config.toml
n_layer = 24
d_model = 256
vocab_size = 8192
norm_place = "pre"
rope_fraction = 1.0
tie_embeddings = false
init = "normal"
init_std_o = 0.0
weight_decay = 0.017
final_lr_fraction = 0.0
dataset = "wikipedia_en"
Each number is 500 + 50 x the weight over its row's rms, rounded and kept within 0 to 999. Layers, rows and columns count from 0. Numbers have three digits each. The size before them is the row's rms in percent of the matrix's.

# layer 9 MLP up, 1024x256, rms 0.261, rows 478-532, columns 0-127
104:439502484534501512532468439504566439550553470436479461411486565470484491433526410548426484416464501518606461544444494614376531525516598579480523573535520544378481435559550525534522458465493555541569579516436499394497497471510493389509500488516510492568563526498464459524454554533456436577516519456535478509412526576513501427460486516495449475634423583578433579447488564471510419473495
098:428460454554514438605516591445506585423500535454430552350526496497402558570490481478421497551515563554459420496496571459496397471473619447448487578420489559452511454635521511657565495482539427381492504501525555512456485508526557525492455511517544494535490462513517418456419458537506514576487523567525576488474535546583533550424483512479536506395520519486518442513407576514607460524526
101:590525542490412566504554505557431619470520408632524489527471493536473472472439398484529473385505428486419524522542442509505459490531592425485518490531497537455580571474461489426464533480484477543473580477559411446466512585574504444522477508542443434498481445492579448409485542463540469503463465559505512633551477499483490504467521517450472492473490543586543547523494474522505516431460
089:532430501507449587500422511488347507493512561509492541561440468518480549366455467500458480531534436464536416469569508467470584488571461447481544499531416422460490414418479463521462475485429487418561502518593448536470484427603507461505452508472455475503428519519517433480532463465478499445509489484443581548356481510489505539462440500523539484448482537485458530400480531514417499494547
096:600417516550498469480508541428555443448524525523534458415450437469541543479529518475507450462473474549490440488491561493440520541484568499549487511492584402600599491577440487468553497496589462514448469458507451472537556505549572411434459426470527516480493355540477490463441565452476476571462494504352463489414467520516551529529532494554387426529521553509534567438473503504552621492514
095:453454422501491461551520438393388461504458505533497431548555468464510458471472495517446396386464529479585419493537510478499546470485529484493527563450514498493518427426497423586476501454377505531636563540512389440475431399632496550558477559501583509535504451420510477471556489534475574544433576493584483463510490574525457521477463595482425537539547487485503543464424496521502447415547
098:487481549521541405624536453451439522441590549528534525494382544527546528526612573478448495489469423418460600557434457528477497582498482468531513417460541456519416469461513564545501407502529347448587643482500496521447532601432477505501578475428518442542543536461506510469534525535607449439595506571410517538427438505466605554497485469530464492534439476560564493521531525419539516557507
100:465500550399570524459520513445439508491526524517607548382541490543446543515669581451518528553426424535557478469554462521434450495467414619577383416529488499539416542462447362583480533539547474561550451509468503565548482550542497445571501507485480550519465467488564489532444589491552511488417473504481480488467458543458463523504489448452520526438442542552522526476549539585490473513451
097:451467471533535497470592584550526479442528419575449443472497581453459452585464519543501494524546398630471559436573547568444505512564549412484569499500451524482479509441459490600474500500544420557467489479495489546518466490623453481502531547522510525568492505507506591452486536525483474508394463433517479402468481392442562469590523483543496547491519514569503498472466487504468467552532
114:448592543496407565544529475478504610535468521516473514504526463500636628467555427505556526504469444508464493546507527636495470417523518481494502482510422540543565463558484535454477496434546612575524475480491453533522500473498495460540528503462564482379532504436520533474489477569446544438540517564565513577524497498479572431578577507590628481534568510500493475454423491353491573597518
106:495416548474560475544573533541512437500436480486493465464579525532486448591501448438630536436468488509478514422435553490466604576535628444514575491553550505492501516419567493481463428439482585459506461479491566456448459502554572562558421495555517518454573484481534422472407468404545521526444561512548432423519530477520427476515501439464562510465524568566468500502494492483533499484512
093:487515465499435504446459459507582511522428478502509608512559547492523533490437460451485506464472597520500432579447491512580536493530451516525418426470567485458571483422354497514618476449524617533531451400417571510450553431505439504524505513481487454439544547492408379539527436557528509491530561478516451493469477511488568581524565427556611469565486497544555552536482525487563499539468
104:577534527482492545541426500451522447463474511534540481546568470442557479501554482504599513514537457510450497528537526551544515531408520551515538432463504495588374500509488442525503522466544435521507509607463490475460502532512541556483443514462536493496522507508444546557517460568504549592504441406430491417589451514584498475493463511501469538539534517597525421639529477405472564427482
092:485534495534572474531542506468573493484544516419484513533456504515503518486550543549511623450499569520465493449427542475517427498489547507544502482548534460452501623553480458386533512467502513476550584415492461567516537440609524518524492556491488494454469507429433496529473470602431561452472546531455511494394492581584482528614555529475465491510552489530497477532609480517447501511554
092:433500471566554478396512466657599557588419517474536454568492432471453553434463508572504504465501519473465493463511488560512512437482493376445445502394543538507547560419480508426502488538453529543504508441500563475435476500480458432488437415437503436438430459454483491499523515553513548451453465538451445592602510541547507475476413566537511477500475526444467465461498462563512519509439
096:545499453474485504604540523596578452587590395498513487522482500567388520437447497528545555480492466587521562510527540494482581488488458449411604429473557483527478456476478553496473473445510554479472564491538492486484518521435521464546515466410454399497486511532445560463577612491462473502519476447427384495575541497492503595507428514501457468530585546579489454552486473525555457592611
101:451542659550470502539489364432451439507427607507489559527496637534421517480524546439483567514579466472447557442439492520501591460469458456510514522470429483472589432536494475492448568487529456542447576546543502544577505455426530414478562441578498441411529462439434385371471502510530540479554402564534500519555339525491585515512573483474557589494577461554514569572436589465444535435557
107:463390546430413547530520523519567490554434514537460481468525562575462449484415584567539534517453550529518577631441437525517604497356507500462501472465472447416448550542475457483488437421584465516595561476570494548604482493441548492425501538487479417460502525419564553549416403581532501555526514521504511466561581616479458473469459485510551451510523537505499483487459571515545477502477
098:557381494485559489519489494428470481488452457506453506457452532517533510492468574598519533548545505545508482595565535504496544411590561522515509489600507610499487498457471465572441562585494523515434453590470482474523476412566535602526498664524515426487420456420549444391437547481476506461502519494460473548588460450477536525560442583453470422510472506520530425492424456535426428545526
102:585560499459553502522587456489438476547512518469505508564483455476501391452442527485512485447587564512527477510499490598539509509521499535472522565510464529549500527478502469526490497583491452559482512436544478525571491402492519459478527514519466578462532469393577556427519481644546514512490467431478418463472609512541553537447433403498555530539430390521485517602498469554549467493497
101:518420571472509560489577460490485537487466524440499459457472595495472514539503561563619457497506524482437496583519523448531530430471444535536503497507516522467541641428488450553424452608494573569537479489511467530481502477456571469455516541513632535471519479531418502462520558525500460569539543542531462632488566435643540527471483467536479467452420605520509483577523492388547486566430
104:468574480516444526530555517548495522550472638496511567482504553476511568476475540512579465592559509578459616598472515494578453547538563502498404545488487448561503437606530445458471381544534464466492432551533400433463546512443465496472456507566572505457444527437590508416535470512498505531459475553529513494504545513495549497479460556511490495522491488519526539503527577512588563526530
103:471421493482512450515554416464538470505522440435507438473589548510510461505511477566452475483551429431513410504580514552640468420467438473515541482507508600437472596480476511497441468432499544490514526583504473437513515596513563482507589512540481453496505432583511538476472440470557502575554573537545437405484445564476507484485537520527568471496451503464489543440436526573477511506519
094:522417400536494542512456501541488456597529574515503558491468551508555428482573474473459529445489433574540487542478567510463482514500506532417497491377468458527555477476435404474438550511421527443520445435556456486500464520515481662558527498566540473510533496508524471466546538417461493496521551493493502479507341493475541539551485495455500494449525452429500495380534478496487464549603
106:480468540626475498575547590478541444598447465467484413490520404531489625529459431427533554506453442531577540509532509474530575439502539515412510460511475472476471563493382495513510574474515536605479482605512536517522575465499527451458549487549501489458461453414469412549554483553491514471479488461523528506521487486547526572489550515454563596477513523518466466521400451442525427466540
099:404555518606520460480501516490520511509619561449585512471465458532482496485492431481470509534583457501533449508542451542417531460497556432514476456568505511430527388531477496510468476570535469489453446431493613620475533498511463466507565442482490418540437415535451502500401478494463469556483532469550477448533538459524487585468528530485465542397519376455524483520573457466488517351504
108:592528425434390501505523420387496525457485475525496532471537628456507469502467451533525520508565483517515495512461422526515469410448625531416402447480520487512563501443555506499420566486511478516579411353534475469521503489571489476541463419602547528561532594505516534494469460475551530552478493492534474433473536500528525507564476485465439483535472620468519530553569540501477449535446
097:512396462526553492475597500507508498571529473485535485478541515409427492523413589589478475444495483446545356498457502451503491513517548419581424530507567497462504523586510510500496543455543525564585465522521532456453523546495505537551502538394543422558442469471509423370393439458560605562460565524586517422531540513588462481507458518449530522511488584498452566431427442489456466542515
101:514456401463516471423483552565469490499501542466551530539489466453478470536477538548499473427423525537531511549534502426547553437515537434515588507424536529507457607505544420531451489520465528576473544506499475464473579425439463462490502499516509541451571512530458532454450517479532486598526557453522473511489499423485546517431469478435427539558470514568469453506431510508523537574419
109:482524509454575457503507535479530486489496463476436509486458476474506527531530550539493546517557470548431610585556499449512560393496591529551473505529525552483428555508453520472543478600444579564413563540544546587588564458475569478394506649455532495441505515536523498554534438466547495539503561525490522490493408544550532501546484465472528467442496521456521515557409409506431456506505
086:401409482527537378481514447560510335504517535447435483541446428486469439449493481554524429508505522574457467501508474480600527504555531381517448475412529575554613463502494505501457458556549493579510426494477461476493502589391493476571490452525469503452435509516517468434472533420481515527445581531381528521546486487507476553545501519443522413485525569434461439437450463463536531464527
096:364524540529579523487516498390524459525475497536418460472532414477510530505580572507555507533437482518463529502407478504456448481487414476527468434452542502468536482617483581525415543527591416484569454482476477472525535594603601501489529521501477450461529437454598478508548400529503526467433392494616497478498474489546506489468518502425441444545571436507445525533473515463471526485506
095:529409492507536518549504514579490495518551503505457495559452574520413489492587469467492473451539535506525509621532500557399492464457581492523380600495542548445479483492483463399505525509453581446445403543510537523449432545406605457585523575592540557512446461577520519450506513448484458532528546482538507438471454448469469584583585500495525523430481551511551608542557486424514545512563
093:465622458523577502479546502481509492488476618464537438438543572417496409480514605439518535512539403451510480558447500552542442469368582517444527533443497561511483520490412468430455573464492549462471570589483562467478494480532542446476492568583596502533548519500473480499485518551463560441527506500490480461515457379574445591416589496501504571510571538560455504490524516495489476566504
097:441513447458418464515523450399475509481503465449499476398520519466442548550489490450553475517447536493508570423532554497441509604529506525511466513435528490448494571556452438524511550409589542453585513520492476519478520463505525487450539429429466541546511539553479546497516542508510553559451525495538513531609469456473521513415462421526446571445446513505593462483564531518434575440476
092:497459453518431621501492465561633536552484430480571458452545531537484538448515501507548477518582479475519488519504482630418567497527518457437573549562553521516554454558531509509518485584448499450486515447601386472535455538491525527538537588546474523467447485479484518509619566446531431422499559540492495456480556496471539620414490426500532545532511480382592448457631510570469539484492
105:521476517603495537479506478510497559525468510513414508506536529550580557444461531495446508494550483428593480482391519416527476571476508484502547524504504432502559488546522546587563507536631517509502546443513510528570506502529435569496517450530607507508528435530496471539495568471444545570548455471531457475459533481487373572452489499418451569382490550543460535492396542491493458476513
094:552580439465412352584543505506455516477440461480519427523466499469449490551576556544570521527454486479436540526569413523422497468503503532485501524607464505533493472465438419429463509451527440412545549521509541569519500403428450514528598472538543461549499559454491491451520523544520481515434548415488584456402524502431503574513501536525544463532480546546533488494481416448434562480564
099:469407451436574464544533489487488433429456563467558484553553499462461525518518531491485495503483447509484477573557581526532523433481526522519481606546483534432460566553413455554474555436454466447496512599495440477526481458440529513561566516611502433501438475419576499486461527406391498518435544467540522511411443510518482558502500418531403516534471429517472484570503501539451496503600
095:471460429477463478541468523502404478476461539554538438544534499506604509531502531493513424608529525461465489552520464459527509557464468536507675571520483505486494546479503530643452499465475579509517404487485589540585437527564458526452485531591482476447411517456503509535545522589544469539415446511341511490485504544515547448484421611397437473487534473531525550545561384515515516473452
090:401564408361362479472583578489407333461554499544553481516407495455549512559492492455509438486557498513445426421535556563473498569462523497435477528445538455506483503447444504481538533494533495523497504540553523464404631485496488567485510495487472491508429473426578399461442473500444471477435492479409534498492550461533523516593535528459554527539526526522420549528465600513466545544515
108:559425493565429479515473513493552545506559543521478355504448548516466394491482529516470510460568446559551524511507517439521496448496524546505437430555544583467525487485483300566585505510562482469495486463559455465524631574460533473464502479431504522518538497596515455469472449490540498490442534440492441463517590560497540407480485492452540564460475505484556609497477509519524496460452
098:513599476488515516486521440512430542523523512515537431538477617562531450434473610550453453517538494481577497528554474480407443572555569558511457530435484506653496530574505428474403469506516487556531572540457492548493514553466505420523539604405454548552545481468479464456552505477448524479556562482518493545429482486487498621435515507522585511554529439501492503570455537490584572492506
099:505426435452473484510579445522513545488598565497585502490463487539509531500475560516501565519528481566516424460550520525539553395520559491525539471419434343424480547490642558518474549503443449486541592485605489394488513472561501529582541566500434474556555557573458498514504524502458532476497438529471530472486493538474538560492514450521555506513436532526464539472533493459481519449520
095:576478448557446549493471413621496474431509536502542524497524516460512430485452632506498399521519519497570487519419458537526522482532558459557495598509457495573439466528478494530471446496479447471435574490567464535450522467495557568555532484369584485469517374439568529410491449529423463548431440474502472494545466596472420483569501452449411454466411401498493460541477513420566505438482
099:426484500519477607478541479513428497528538548491441434559532483451437452542447493528420442518324578482497490541487546404575397582426446540500417519407571495445471538517504613466401516457463607469512514496544521423484574462516444553513447500532634491482526496505492458563462548467503517426496473531488499518506483542480514513557442505544440505448401434412477510453589571539448435520519
101:584464538424569450550532551460521526455393442578430446515581565520447550472443525569553535477475480450580534573419490557490520488516464417519456412390478534454497548463512492535524579405488510506430541511408522459502604488443500441509534418462493517420437522506520474522493469497451511558582582506511515520509519481509538512504547511457527523468413501520492395559521563450464465391515
096:493500502453480477482464500543579413470520526417432549410579484577484464556544421520479488502516520486623400580456620508570495469457466462512453467544454528534544500463456387503547576459450538461496504431502461498389475493482536481467410593479582477526473634503414506538412562420534502594464458586435502561513507501556547478519465562488554470499436497491375477525506561498546419517501
102:501468585508542478521593575486509522515388601513502527504569542559528505535459449518545500486541488453520597511420503532611536465602455592499408532449546499412608470444503500434450499489459507538424447461511480602504524513404544506435611486568478503501417534493550559375399484537548478475496465435444487580517423503546492497493508525547571595484598520415504573520459500480554475594477
102:409471547498502527466470486439436497467397649467529506546428495484512424476520416334419532468517440552504592486564491486596529437558494511476543550431558436531441479530472499503475470493556522506471552469571482501419652570488507429449521538533578429547481519488429533537432451448594422506498502506527543515472466499447481481557491538464550474529431522542485425582472559535567509449570
110:458480496465464535383617436440528559487447476438482544503476504508553453540431449406468576490559591465475470402527511513493468551538447494440410514536595526546506503532466474460529518452479557485502525533428408492532479505564501495537472465496476565507493454419550590439520465506434550462459590563468433419468476426541464535547430532513603537508569507497474491511600494497597515470571
110:492556523416406528496585507457485508417483509420560502495550501507544561520486483580465464451568524489558554533446514602460440503495545501501493555522443530464455468599513463557521489563482473426464495550528552638498403512484436551459531591403573554538555474528566534477548500513574535456538459465499507507463509465475502424523444539457482493453436490510451474579506444545460515504449
092:370516431512562498375507447404603376533451550468430496519548452531498517456556485530562471513452548529490519478533531466453449566523558471486467398446442537500477553469439555450485478459562467462505579446487446420469496547485479561543519531517361475472486507569500483551552538541493533538501488465453406465515435603524500532446607464485487543560431463544456500568610604585512514520449
099:498469492551555484472461556485559527451426486413552413490514588496487449497541497502448431534543554517580437539524550464413527598478515449428478604530472585570509418538437401512477477537525500447592564551448501519555509470530560537377502524503500495449414540529485477547497457548524550475440617526563454514519438488527544517563479482431561539510540467539529555532491543496525430507479
108:601444513396488564532522392502568507393608579579508468560500499530435481550559504436447497591547431478493484505405626484540467465470404476448441435480522465479466467554430456562502440494554463480478452512531521508497458410474542481504523553432534458483522574574479507550557483463532438557583475508504496451549408477415521392430526501399454536544471539489492456463608533497498458482524
# layer 9 MLP down (transposed), 1024x256, rms 0.0629, rows 478-531, columns 0-127
106:541450485513420488467541535530556442531449583504590472500476471360461490523487532517556536557406510512459475441578525418627443575448408526481506534531531497470532544449493488435498471413478443491562484584523480572507470478512505501519453505495471540483426496438543498535495413472460514421461530501511529493558451524416470523458545515558619513448471526487472459542480469498607569505458
103:412518460416469604589424499520545486452544437397576505471402433428519453546439519542604462512570436491463449505463428492522530555562538507536497530568501513455590506603514517407482485510536488440429519554455561517501544478467515558521569501465410530557579467505464526447543511568538390467413446423579542549502515524459506500531550450544504401462432530573559505534412500445501527425492
102:426452463436509563580446425449438440514540487519530569499472524482528485516428471496450504479493469534526477471515502617456486498392521545479465458502545439590344484498525480559570485472525453535504471551513522482506443332510450428561541526464483488521477567472531514454580502537449550552484366466519410494447532486584511406492496544536522435420489529460430522491535437527501518474505
092:435570517488578499562629494525470501527451541528480411510453582543499457484548500471566568470463512434444456467432484415571448440533525457526496527470526463475456494611473483451479531498486550559483556488535468433478514592550383419499415581473409491495524551555500459534513434569513458528398534525507553413525536489519519470540543446595522531455478425531461546421431510526522570479527
095:513521456471538548537475405430558399448468462469403536445509586435452486511510460468502525486471457543531483502485572442549573486504463473504445472458429542418352561495511467524520507501630549480495498397464530468599519434479515538498519560497512510505445504432520495436537480530515565489502544638505403525446432562419478539580442554513641449425561358475417518534536426473348521414521
095:538556544468457492501431519434526560556528457496451506503474462584587418429467465485674336595431499520495461573411543389494522532499547511414544483487465529540601405496470507498459492496513522598501496502490465512460454567533553528535461476522451484433455502485506470503504398493510530533472466508525453569485447471501471503507397483539439463548444441507414579515471582476416526392513
101:485518508552545562429424543459431556459484448470546466564488498408473436425521425613531468474509543464487372505435400508485505579457545513506413499441522538556462471466450622542502474530502493503451473458489459487431452547468584518455455512457523560486539519468566522480416500568525483504486506450495524412484493580618488510568587485438455396426475503527502512433521601492429557529490
101:429439489489582595542509490429641544538489460460625515494383441457499479448477427364510468468389443443424449446529441589493462455610517551548494421449454517414555491465485432513557522504449569483469495537475502504469455512497619415399463585559533534512463493447449527497535509502562535526547507546458549538467456496445457403525520525516525416543564508465522541592567504486481586480598
100:529406541453419578431455572483540499501568556476572536482560527476483593439502496570489445546493530430466489538515534543503545408614407509569475545445444476471560556524471534433589458563375448521511456556542428480464512417525551534565488501556390446441559507449479492431505535492522461521480462522520431434588617538515522531522517498492564488422528511604576460465536495515422514468481
103:476617451564544563441572543473491530524549486467586536439494450555506554534533486483508454530521512401467455466499586566510526533435493573416468510515539562484533407577532497497443470453478537460498491562591454466469520536408497440491413468507466510507540555386492441459547544623504449510480459481599534432566475490532516475554453448519542594562508568487575503468479544505548488469478
104:444494530474509521508499594511439536495489513538546619454640498583513585536494494485511472434460574516421426438507516511470425514522545396472484565479556409430487461498458464483604442496509483504553553508536568550586554493477572485466466436478505514383609443570512582539446536516459544470624543495482614493568475449598451472602535513588555540549506489552480395560523594472590528596538
094:506434459504465544561502572493536573586494487514494481487588585503474544549563543523500585466526470502503498572468612586531433400484535511540556471413607512411563511589589548482499502502435469483436505487486534519456493534577433460506459526494391474380388467510538495523519473508493446418586536605473492391525513423447484493488503447557508435554488532392514504559587504569550531566509
104:465522506486483445459541448499390510495448582496531564460468514491426505485405452573463512483468524597468497484495579448542545562553505421421445557435439559484503426537470471555597456424557414417478569512605501597587550457541404596524563522534479481497492518492423521536488573486443493549612502415499522460496535571433380518510480523520475533619565542534529498478473454406518440534586
093:470524618551483489534490486630490484514482488528413516481548620513517462474460485577489512531558510527558538455488402546525473436488482561472475428626471569574469527519530504493485521541517509510487502549463466469415538473486484560417430593533513530487494545530532610513536494421578482479461482481542445482396452431464473465449548469490471460538541447472487575509526507582438425371501
098:559506533459536488625433442447503499422473466522431484381481480495511529507496588437450428507465427478574523539448500457477540504511456597475538472516529542467562475487528491432551486396491528463483576559525497497508485468557492486497525560551550508519552559546534529454432481402389454493436540523522543374503444441502484480469525566511493413572472494526496497546513487474443496474486
101:547515389471505510498438448563553526548528400542538440488556492504656551469488473499492555483486475570448577569580521631424516486491465551498562484578414450500604473590430497467485522533521400437396434550404567525535507502608473542469470495462480490469405453446444493484475609472519479471542517498513454515563451474474512558591517418490373555554483608536562454503611419533545425523510
102:548548501455541490469549513542542523517498412440497484507558509478461468509562516464475518562539494494601475523518473413404624506506526553453554496471555495488554600472513464524508521518508485479533525491451582440475548530589484490545497503456587487546494409457452532536530520413377509408525533517474527503508492502504501539456509436519479546534479490474480419415549369574460505602461
100:455543582544536562434614432442558399548543455581501501430446446511462497483518533434483506588455495450473557536539381558535530519608391444534470576406503472534512480423513483543459551507469526492534461533504407502500472504466464464474443507518492519558501543467583541451427443520557447566487509582523582395498525462492499468566513462565555496566466498470648520516521514474531554520494
094:532480523546464533486424520462477503432471560475493517484530477491549512464519546565501515538486458528339528500481511529429580596465401451530399491445508464472424521509508477435511483482543480494555535502555453541463495486574546540552474513479466560461498530489537587423605401578521460467436512520462540411533545514523453465531547574513473464613472514518506470493453533564543490437567
099:532507484528500536451482560488515479512518475488497459430543409383464480442543463526474465464539460511421496461455544510567413443497515461490581457552494422483485521478437544486449521533503423426444456499567439549460451543469502540515492437448460441457607494475459533527546455587509410513586506451552523475575571524429471461508531535471536530524479501615413533446530549555500503445487
102:457529479445528379519448463517515481486480534604511414581456532579588451508546482569535420491473481522512552540492555487551473445652531550539544581459546503444524513457484572524637577586465535474573550555518433576443511521471508474532474535515525488513555455546470482488506466504491481538513581642442471486508549505546492486537454435548489481561491449435517457599519493432582461514536
095:602431457530506475495465555483553506549509493489523530472644596422543487489448536510469500515529482579420480426547531532570459452536496488431435502550499451580491580489473556520582458469439458532492457488420561587514578580527506492391531480421466501452429454426532424489470460460429608472585507477542600454466563396459515492455510401519494482649485444472564506499515504549505503474495
102:451445465480446552481444502521532451468418477460464591565510553533448482420458613407493441510456551545555469505506510395439551543581462456397444465579506552504497458547488421506454466491519466593554465509525544552474530399410550509482432549524526464514436493564508437529476448472531444462449479434478476505604544437499490514430560409556510573450557543454540464590512473400467517527511
097:465556536413451490400545459488527479459581413521568423436560417523527480483442441473510559567485461453552462458541525529449535443455513483549505431470610462542507473505439466472506528514558536464515489495445614501485529481422451446400492528538412518506551480428485532559533454484549508491483508589542523548463485570548438488533405503482529562415533516562456449485459554593475574511491
102:469564531527460320411546526423499510500499575516516541527496486471528492493470395538536537530502492433525522517460500475513491502557497420456458442491569530510489591598489470499535487455419545435526502471524547490587529593514544543391461442471458497552602472514491498539531441484518451575451608565480508541509460514587460543492524562522510479437522585508477483473457510557544483396542
102:477534529467490460518525431531512555511464532438548509530467521390516544578566528510461609526463513491525525619493475416498419471454405586561506577556509446460519452502516486485485480485560411487473602437461534485489499491524514391442538507503533462471609481591571438483520497457570499493501463474493502464543534493470455534416520492491586524530405492563404489537550421391523507542600
101:510504412540496483505518403471499495468439508471519612451539483638529552588471514460441446551497466479493509463505453473481516541509582480610346489425486525476466595499479493506548503442543511584552531417416489446592578584518510658483493449619466551537441592472431499534512540529557546566496493496465440570504520432518536502387462550516522525556453545418501550566459553486493578442531
098:502470457451502500503472539514518544444449553536534555474580570473459562509464349456478545499551495550526677522504432474555504609529431497442519491563548524485477478406457511462541466570479480519503485469521428491428471573363539545623458421368540494490580429548436451488567386554456548466486464386495510586452514447502591440485424526471506459453514549454409553514458539463498472512467
102:542485567512529537463402423606471536561545455544514495537438444503573498489567542583554399550405436478499490494474530497462489547536595535449505466501395418475487563489547419516408472454449431490504476583437569442541459435440497538438460535421541518528522414443464389400476485473586452516523524527445497424459512395493455460477485536607463430490565435546517480541589489498450564572561
103:515474565575519415474434493571491509515522563502463524634536446580451561526539598604545554542559500542441549480508563544493511455460439480499495493481473445531483488538512528487493537522480553530447448528601480565558515496487596476455472616450465589580573551400528513501475532527481564540494518570501596470564506560464538562580581487463601551504417482537505505499456572482529597596508
087:566461570393521605506454477538573677486490517434435586465524539495563492472541522529436402445435440531457558518475486475420482429546480514554439499547597563548506524605576391561493522528501501421556444464498487487516495514493481488462452554484567495509446488498502492417442535522451478519482577534541448536549501533614532546451420491463529427481508554539399528521492434484545413515458
096:468449528394422456536413517519497564617592459446487421475409513490473529510476451483447455428492559493527521513525435456486493612509355431521536504533526569528485462437498466501530523470536574539548442461570479497501410528476408530481573420433443531528460552548411523536454487430405493553445575479463555459439500552417533491529471484503479536477454519544470408404441541393622475543467
097:543496512594479504375499467545462495491476484378443486574417424516592494517427481518598494457425516541388453496496481533483465534507499430447561526466459482448443605490480458384517515534534483512525409474499575548582469458482542586474471538427534453576509579525533506427490529419453528512445527442528550443503507513467520529566479630534495593497476488534498462481489500407492554584592
099:492528546563553448469477483450461605526448436527603460473415519473547560503447482511512472497538532559510490500403561454526541507405423515522550557608595567431499454548443519527498453519517484501527471550562510448576449481481534496556489509563522483499578425477465623492552446393495437515481568510554584619545502431498509454484425491527455491481463511420432471581370597463484547401480
098:495525585564557580478606542512472403491552502510547501456535387400426467493415511424498468531466514573583465491479535519466513477479661533501478549546463568503541487604452519534523465469524487502447515465477515501489575527507494416487398451578488495499450469486546519455473500513443481519592495529517496405609487506516539480501504504546514560564389541467570546508520535487457447415475
093:531489512475574442554494462483472505525555462545425476594399605443502585467461444535532516510505467545446433499532490401571445453531468512528444507420479470566562529568518461500521503443461567494540548535514472474531441507512489537507461488478432579523455537577491443459590479363412581579547481475552406560446568567518503443559462539529465502466518506508478480509495459514505484431490
097:476574460537534465497582456413419497452578389544496402578564532435447558527470523475467486498540397449540547508479543439509580527616513464537536431513513527408483433439472574481444462418584559495513447365472527526506449536462524486509440529563454526505547381496467479408560515493467486563529469474533396504458498549450437480476465523428545377537487441537478460513547491521493466556506
094:463421405488546575438474453479426361573532384579531513614480456586524468477408406475441489556508591508503490556473503467499472545426500497514588570461401466425501448510594442437441475430555512486447546541444480542480457453517489459499492506557468496508529540546538505461502449510491491557501502502518443474598422521569519401498458532538482407511481504383535554577445514526448567473461
099:529442515491446502482508490413506580468616519484497504419543478480525488557459530572548521547476359431506491646509495506484532543445524503505478486464516545535464505502503429512507427430477543532477567554533363531536491537571563426638449536552475483449575480391506411494458541495591428503479503515491491446489513400515481500402483448529452539445475542575411517503481510535459502466540
098:556515447540482468552469479491537475480527464482509480505633473436534460460547530443681528577488505483520479554533518524495563485499454510508508464467532482530492455580461407515498488438512495488453513399455538499535437477460497504434496527471531572509521414446492518504589501459505473506544514489511495531543515556477522480478479554518549507516587560539491467505532517453475471429492
097:566459403629515592453405484546369449455469524498471459423556416462453401516511540449535482611432486583470506569449381439529494466416490517569538572558525560539455535487416556470568499444508523471470583484495567522488518520455509483580492463567427530466512548481507508559510543597456485549506516474624553512456503498554543483559514482423507528514557543479531529568604584515539491572521
103:475566497444531414505444431440481480544603487376517466536527468562436516408522552466421439489511499477457576497567476508455604401447454484490435489499537432506486539540523557424487479537498497399426496623508521505559566564456526511519531578466582528541468569464504521546482533516483482500423536483511534470438485467441464540423400502533493460570499449417511512448548501500537496531476
104:513400549505394512455462527520581482508505527429528549496499552577594537490520367473471595496545413406538494478467489561451552486496531555499571475492393412482408409469441489518448497512518497523464582538446532443466509514485477497549480506510499516493456509541600453506534467535411548542534490549552515603584451460533497441573405451502460476385369462472477426587527566550499499381511
099:525447618531523527537474529515478508488556460519462573490559441411497577491476446414504469568505450492436502452434455497460462455486596437462516491472498449509450511515470515457528514539494445528587469576489471458587481490532500435412467495569447548516511467551472471437521490419585533439507548511490550463526433507487445480475532482479515499472483531629533363487605530548521488516586
100:432463527434505460472442449507505499503469495561454476440494548421595484620464539521405495507439540424599494503547435490553452474429346562477478538416614466513507568595543481510520553534529433513552466479532498533539390451516536486492533473426554530515481545568352523524446518546454482551464373500474534530445499614548493496477476503605499524514493592457432541566458472482394503518494
102:437552528476566362550457522539550522547544478448483518457541501484557518529454492491449456498468458561543461475464539541458502475579447407580439566400440543490494480502597588515518442577516502493605427466571538559389443477513538478430502529556487459580504510463551485438481469493479497561490580465517492433492490448477525476523536562523525649607529441530593546479476474563552537565456
103:562487567563500406529475465480536475543490501585570535421525427574524465450503354526546458579433421419517525436491449540515401510530495412526513548478454525475430503466599501427486526481551487440506493456551524507542469565608567465437428522453450560565434495532493452551558447564504548480496490532508590446574454437427462500563607479512490516528444523550560413447490592491416521483566
099:571500506485479498528528469475562482528572504467495490467415565507555469536540512570447466548551445530468531485542579486459450530490517567473470512520538478496567533455520507456495466516440435532387480521522453480529504512550514420471512485525553542496414476509509535491494618496502422445506596498457512526558544446525510389507418506470602464508424455517479440407591588482499434526567
102:518478496441523441445453472486556415472504538577532587453508497508433536443538399563421492505444507509524509420448549461478519479501483531507513524487471473524568523620461433473377463466483439483435623519428489472395405593470524551568535454498507567459485506525514487557508486521475461546392465549487500491543555468551467503424517449487461554533471499492474521510460467486497612611541
101:429524481423486528458530528491617511502485426489439552558479451450443613533548588436470527513429585593543482437398480517396463474523524498466515508534549418588521517461536549546433511495480514534554416454594501514484457550558583476480537419575497602436532557498455544529503429446494431475467456526461552511407513550422565469456472531548450447526545501442536597520565533464459611500511
103:520497425480473524565440480563507514423454521663501550434538608466465449430466455455463532488423494563485501508503496464582510454462554403434501505459454442504461567496570633482382481474500393536459471514462515434463483412488482461450505525493542484508484443493490523539453480418515451545440522496523415487355512386528500451454585554622489504484528426526430523536452415482515468458468
107:521527541524524503593454442521496464472479433451484519476504451510424526492499475497544584500429526477532490477407493483468460612477533510389460455500489511503494518642530492418553526436470525404459452551546485492461497559628463569491524441520436512581543446485590456524502438452418434458492431495502486485459493503464482580337525526573524540463488535487534402404487553533583505466526
097:590507520434496497445557586524496485453549526541501423481481489430495565446490486496509441445501514498516597527493506506566598430446565509460635561524650498505489460436469546527468464598512487530523571497528521576470442546545515477516579471468528510506495558475544540598445544487479475464556474487529535491573561527499491600455562523493491455540460530463498489431502535421388522477529
100:580483485486454579444469513495597535529375442462501560496536512460481490509521467424510509509604536464569441480539473413551410552498516479513548492507530495504577465507536449442406521495537645502442453504487535426534569422494527392486489537518517457437512475530520523410475478482436504555569523439525501423520501451493479507417500580530539536519506496503602502563501460507447473572466